Each number is 500 + 40 x the weight over its row's rms, rounded and kept within 0 to 999. Layers, rows and columns count from 0. Numbers have three digits each. The size before them is the row's rms in percent of the matrix's.

# layer 8 MLP down, 256x704, rms 0.0452, rows 0-73, columns 440-527
102:497481514529565456528457458533531458500546495504538473477520484438387454487429487575551480559511516490478522488468470586473423478507509505497477491457540470500482449535426460462529526498487432553491469429527506536470530449590514514452549495444488429551484482493595
093:539491489501521613542485477510509545497507578494517433492507420493530417480539526542486513506471500504445538535448500546457525571533457569571487459527481535453509421547540502448516522496520493517567542489522512501573440582481421504487492431508529485500512492516489
097:497444526509443439492540476500457492476532539536481592547475454437453552479532498452600457499472574543478489433477548445512472527522544437521535489542495525479568493498542485516490460538511471497602504508518525545496554503594478515460481561529466491501470530501476
101:510514512495529441491557476527496461474531478519529506548438466495542455561508517469490489489557581536526511537548449506505509528510490441482404484518529532498506504513526492538515490445498468531495484461558552546518553428430486509574521491460517504503539494530572
101:514455468507485509458486528509478505457533504541450504495493476440420516526429477472504423509459510605506499509497496543468503485436521510452507461477491493520458479522533457503431443502539455473515561540564566479517543434492494481525459438534556468526439436589539
099:498473469501504484544536476491543466478516520525430537434501484514517481500462481495474535478495491499501489500577542498518530457545522565521469473511480398389443412508549471537489506467466463444503438499535520472509542433499571439481542435473488485474407504615478
095:555538529474431486488559530484525474560560518494487432552509518548544583499511541466532524522462470511533456424470397563520493516512512500552457501458471476571526483524506469527482492462552448451426518451505564497506418501505499525560525494600416522524514542445441
092:542497485505527539494494526537542463457469464523557512477482459486520473504431557490547552530428528439535469422452492423534485425553510547491504483473538446503499460476490539485480486419473507476469515496503483481499487544491482532505407513522513481469465505561457
107:464537499494608384479528426497488556568527503439483456523431484571495550480503510469546454487572470521518564485522537532472536501533456491503514510487502461472474509484460473487580551426469477481481514471529523410525487512562461505448467487538494560551552571445522
096:471549518477535508461505485507552521487610494488510454520542457523429633490506528516451494561486500448447567508483480460508495444470539556503539495512496480494476487543555438506536507537602539475566580424575497514488570482541454531499460503471587561524512421543406
089:511433549502468475495468473492456556461495535512518509511477514452485498527499507445525498499494512523579464541486457561517500549444512505506493520523542515453510560548483531497500562538447491496502492478435506440483566500511486484466532433475545561463486482553568
093:394522514487495490592519429505473503448542495493466490490520471476520455469520513488554496484503520504515599551461562552519484426461440485532573485487574529537517483519564550552499519488470473437532447509532488499566491496558488516476479519452438539485512480457509
107:570559514504520486546472472494523515515469508516524553417532557525526522442513512475479544529471531495555539500527502543536530599516529499522512460449487461551517536523492473506527509441463450515505497461535510489509459552499454507475477540483511451512489494538490
100:559445538485488488429505489464490510581397469523549488472595486520558475543428476575526542507449538462500440496510496496471483560524491539522485573497511488529553464467456503555438472511488565404462482530573457521468514468534506523473531523497498536575501528539493
099:490510500389546498414533538500545464514518486501521436496451529537508497433535522499514505453483501506516503546548528510552435550493558484554508494530510538527464506480451518513493576512495518520542504540542518567502444516567447525573509504580484533528478466541454
093:482446500512438488542520576452482529485475441515485507431500498491522535467494471531496515510516521508471550460506537541481541575454456580545476496439553462427550463537526412528524488408487484537518458436557507490396551463507506437460460461535480479469507530424475
100:518513417518525495534518468413539442504521461528446530555430444495450536520536472572485531540562519515542472479544476361542499473427529502448561478507566516524527560520477484577541461479489491571511496534413542485488486440522510488525517468472570407505503555470403
095:530510505540540474500514549518517446494573489537518517490546508550434445482357484537473489486454460460565507536555520441472489529452523458473530528469555495469522505483535497518424541460553509464462481509448421475478479471433509516496475505458510518539459418533538
100:517484591503549442516525527537463528524509400490593449469423489565489523501485430556534590534501467463578493507442529538487549480545492509475571514533472412529502532474456504491452516377490525451430569439447580442524558525479579491557484577472502450540478476488478
091:438516539504497489470509426520565478470505446460510495514532517490489499472476497543446552565485555497475508523575518466525472515535427468526493484425505560503488491479530414510533483482489461492528515426482564496544497530526547532497463539524502507579563545471490
096:510441446571509518533540464516484481467459538462437430555543479499470465419486483504442502586542499508482447464541603526399522436463451459566484476591444419477495530505541526547513440498527470541491450404418563534460573558486525602444473489506444460399521572486457
094:467438561475493391528513505519517490563467554521534476517505584454492540509485531464488530553487435508462497438569561522454518465627528485474531460470427498478485479523508468461413491520475535519489504475538459463552478491519549589475509534404447442575553512526483
092:471470475472524499586448483453494520463487467515483463504495548568490489533439526486557448521511557512388509498448554489495480398593506522530536530495505509567556536491506543563516412417430431494513471428472482504531544524493472415606449502506477470483427548507471
099:517521477435477503552502556485417440483517539465484579452493542486474470495468500507520402435591522567503445490478536520530520509527425466558614486520546537541493473465485532516484452444491447531522451473500486472522525429505562523519553531475455505505494436434508
095:398506529486497475479525474484545514509557524521485525501469520513434539473549482478504524537561527557439464513491495494489555557472483525551475530423604517556548450429510513492536477540477567464532504456442560492480532480508563475497533519445500556501455484528496
099:465524443512491506486503554582456445547472507603497529559428385499490562474459524550515548503476539501522553525469460457491510462395527449537516472528535477515456481421540415523471408510545484503414509452537526572455523482475480545435506541514451511454463444485503
103:423527413454530484534492485452481451512458439450526474430551500543443441559507513492468487535467521507538555471493489505539511506476577508553417521451479495495484514445458511490428605551468429528446486556501552467460500515430491510443440503394582526511534522492502
091:504518528483517553531435551464482547495521413491521525472433569527501472504515495494507463492539509476429495467432479475513480487517509493571479448563518434513544530563510491525528523503485489515477426456591473550505506472455503469479496392447512447516439484521526
096:456545537489497524500400478437466486547537604557520563463546511498536504459575485513456586494494500461537456507485528462509535438503500510505490464436516438471528483522481472464494448587505522483583595489466487501537513583422433552475428509453517514499507451509543
087:517540496488481492447543539420528468512508585530525509466556503502505534489523544501570496451473542439492510501485470484452437496498559498497398517462493479435530491576505573556464563432485509428539578457507539470465507561563539524464483530547548536447449531513517
087:504533554525520506482480587483531556582462445521514578487525521484495489529560500464506518416559554498498538511561487500542500501488500461507486457568514472541517507533509505442545497544489452463467483549527472469428452498459567463504540477445482500571500422456513
094:531513459466532499516514485545486467563516419512540507496465401444457491510497531466496485477479494521443486576531489546560557519508551504472524509458553411527506503478527533541607538560532494503474538483526431506493531508458511523553480472555531464504501475474523
095:482513517446485473548469519441529489460476463556520525535497532544493525509530568460549475472495524466492562467529432468513468584498449529504430513502544578428534513546473470420526544479469540463506490514449463487527478417475488504436484501512491437575475460449520
094:510507492492438478557467463525502488462495524519462527577476471473469491545446501518495482638563462486532455541478590515517512480522465579585476527525558517548560434478539497452556437564548443511462507544566475547501523484493438491462428474458597453534554510515486
095:480520481503457442457520480507484465484510546498512545455512487516532561496559535526485498557464457494513468534475509478503451555523425565508525466485479438524535468543478484531507493510484493536431445531569566491430566547491516524529489502609552488489449510528446
095:468510456484513521514495512480514505526460564524548475474578551510489462518418496501519596509461435576483541515501527491402502513492433528480590446549567460453562524511525538514562534520490456495483562547524445490509483424449537480525456489507528447549439512529487
094:486512484494552547472467434462481518519530437554449450462481461535452545496494598574512546479513441469477567524514560510485434555462503537534503401435518505456450509523477435529554537508518541496413473520542484495486509467493534462496539486501488522430494528449605
088:560564452482486490482488468470530445482448505512546458515441464514464534491533467441510508504443584499472486527500499483528510496497487543524600441475448475507555436469530451593557477409520470540502493548423501543448435462516530458482565515556475497524466473535477
099:518507540534476483552441525508527502391564477492491470503490560546525544465497498534506513460516458469523451498412474541463538440470473503473485568461502530489533502480479558494502484515484495505479472463466530518556475525511536506433596529535534546548456527594477
095:479506490507453553465456530490494467477492498528444510459546500469488465517516514404479428443472471506502492485556546503451453545491499483563542448467472425475547563491500504493450439481439498554529522471492422430494474509507464501436481448502441515474459470524529
097:515521529515513543510496485517433495508507429483549606514478508454474505508488492504501529485451498449526495556392529501464520469563560509508489509509527559478547558491515464486448501511509507509544471512470566567514451497609452617552414446540549472475526419447547
095:565569520474480482548423440532477600492526533435516563524483515433528513472554458516495491567507525525433440551489445481532502545496528474460505559527460496464406532513514481498477516532538447484502574494495526515517487486506483526527482471529506433520444477563525
093:540555500495450442530486506497474480541557490536512410465505543520461514499479483563472522467524542558505477557457439490471492574457486474461513505538589474522493438455478477506427486535502393459533485520547516529430573436504502506502521538546533543557496500508485
088:521473547552503574535513524419514460504434578533473449453452520515516517513521542524465587467501466511459529480507508495456487586483488537509445482444482479549552390542534451488521508505440443492495476503511466539506473465455513529458464469537486478503491419455510
088:522508492506459426496485484498492548475516483502580481462526475496488574533546557532469492459557567591597444512441474531569460591473421488445502459513437527553490549540481548477525475441508518499569548467509456501533559451486514467483418493513496577465490516554494
096:537506463431445423525508527516533539528508563481535481540447492525563411470574513492558456469530529469476543478473526521539426549464491495503518565445541525484524593515474557513451509564524526496534551543555520509513442464439506496459509464422517589562503526501532
090:553474450548419557423488530534458460550574415505550503582514490537419445514556535416552432558527492502468536417427496496514593535486540543502426524476494601451481496495500484479508566427563480505440475495499497470497537502544518543464483441519449538449474506491472
092:546471582484491488537535561479497529422533514550520497511507504523533486575527490483455536524427491511487497563477441524507527456493444478428524553575472486504537547540490401549515528472490478496543526459433460512504489470535560514486505500482515571474475509474535
153:486505476522564479542481475543470497465543447514475509500514484543480519513525509501529444500507474489512408525479525508483607455535486463520510501499504475452531487644516482444545566507481530534478433395533431499508504450493504489526530558522507489492460516604484
095:480547560559479505475441480434550515549418468534516493541567596494443459475512447499461536456499500471563461471495558446525493458463539510523494454513537488508484426534498495521454439524534429483485542509492493434521516471494461534556431478492446505507488570505526
097:532457493474490437516469514437533443476532454519493535531500494562436525418505489561476493518518472496530511540529526479463461478434474471527462542462502566449487517463497530544506527490470449437492471517509540463492508535517563498547529488446529489487579509495458
095:476483511504486528526569563449552453581537561527552536417503515528502477468464552424540520481524509474509470518500487506498514516560462504432427470528542536439474473492469514471532553536507506504549508546512457568462501482521550494504552551504549580417477535499566
085:512508513453469443429494418495573489445523459485446445538498464485526528576435472482511463464515493554572498521491425545462560572522502516411529468500558509539455479564539475426540485453478518509501486546475510564482536493536607533457477498511530521560541524538505
093:450461601482402483570481411439538445439485542475496486499496527455519480459468470559467509512587550429562394535457502517492485550490476486459531484421539534506465480482482514468507446529513528451471567486463481513484573497434458486535466507487509481491498581529505
099:422465511498533499435490425460507419533504527541520491506525462500464464514505490563472536489424564495550543461517543517533490457591501562502489505469440530564555513546486455468444502500431570501528526496499429476515507474518539529549473489520522474524513509478514
101:505516505497548472471513484422477444503537542455564490517458553476502534528542466531573486503506517529481468432422516538520466632465454533417471503506514471532540435529521509467458562492481526488523493496546509490457492437527539517440511495605422498430459493496590
098:536500520554512551452482528494513428563491504477519519519503527484489522529583523451449446514516514506603451472487474490553552483479569520541479469500506494483489479523567446467523511483551514524493444422471494484438459534465521499475466503539538541541555467453449
094:441535439517463537521531485474596456482522578486510492455448516508450484428449473529483472467539496574508508578478516459510474514473465477556397538500456486478467517493543596462481499523564528441526564478442501449575504549522540466493597533471533507579582387493492
097:482528511534508548502497500404511448532471525486499565442477441557530469540549464474537559469479480587488483581487460429489507517508465541437475484464477519469518536528477477566454486544536509550455552454480462528554521472442423529478450520490475489465523523483543
095:529464385448503556455512515481457442496485525541578517451586501460524530531586492526530522558484513470540439528518405467470468483410482471453493503458566467492500539523482493529564480526558574472507554495492579523474517444482546459555501506509518504579540487541450
093:456522453567485518571553527481449452458576546434469497535470451507542446399447478393507506506489526482488468499553548477557523555587559510522415462483581487577473499475518489509461538519587526536506444469551471483502597560530527520498519564497479484479545459458547
099:499467505499527546525557436467439565491476564480545481465437454482426573505464474424506514491509470455457471529503517457427431458517551516415469539524480492526521445503507467469507490516508478545475504428483517517537519510439487464493515535486525495445511488489503
098:513450473537411468496488465485496523523545542494516451473540449516476508529449580465557479511421471481503469476492478472516466515526525490455448493541549528493432450503569539495454532543432514483528422425562543461468423417488539510500511529530471531441502517530504
103:402489513477563520367524470448502485578442459508560486511510493486433402494493518433444511455461554496469552512565503495498500525498565497448526444508500504529437457482524443507530597523446547489550485560519471459487499447511494581453516533557465520504483455499515
090:495514487522363528502487521525497545527520497501482526530476581481505449540473451498474492516505511410509565496551470454513484517484466492496493538575481531467491531455487486567482482469518430440544535413468489423479540589425509481557553469496528477511523499495448
094:503522550461481439475448533519474480509447548550541513526466528521455489458483469612455494516525614545492535547480479502572523506476490495552593522469514451531528429511478473506440550447425527474508480522502483553506500447522440508479469579513545471419581477433574
095:555521497529507528492490514506415439548542526455482547493492526539443475498536466493528452447518505516497471555574482485566536521578528554480507503546559505535499578472502475547458520490502442499490458525495534546438506515520520566478489554424503552484468516512521
099:415490481553480465523464434494583534502479449404533489533496485535532559408506517466472593513488491494494582498446554505461480373470512539535446445515440560493503511529530519493469487644473523511556577588511547491496443536535427547431453472458557538477572552526498
088:567464450469475498528545477499505507528473476473547486571510497477516460517511412460458474511571570499535461497502459517530564425529526568554486535538546522556477538510490499500445475413507544449520499506534499477571456483486579431493504487512486466536441541469461
095:508550504512464454425582431432495506531572500501458581467521502540456483519536538491545530572466521492512523517501587531459465503492476468507486474525546551505479485486551484478472518587576489560489545529501511530503475526466472495511515494512466479518516575475512
094:538543533465430548523478580441579511514489424524517438560556518519511520475493380535536567461504474496543464568547486477512518498409470502579471546597458527476471512523511561459477444432492578456503472480473521475518537471550468539464505462520507458456527436480460
097:450515443516498494577510479517457482527469485534512444542542422548550452450582482538521504519521515453494455446485526552495484492557445481519567403402506430490469508504559514521521532465524580518421506441478506446477522496490482528492448505443449435503501512470564
102:454484512550487536523456535501463392527453446439520519550484547552541507509488514423448492482522517505436443491536450531486463548436537431544599578525490455558532519478433494528446514492483567415493535523538521527482422478483518478410467517496490503482481504450529
102:451518481506495532467473511459542522505430434498425476459487462594483486473556481541528566438508460533489480505502468530457495468473508455476532472514497490416522514513454615493500490510453478515514494495511532542583483473545495577384530462500471516441573483466529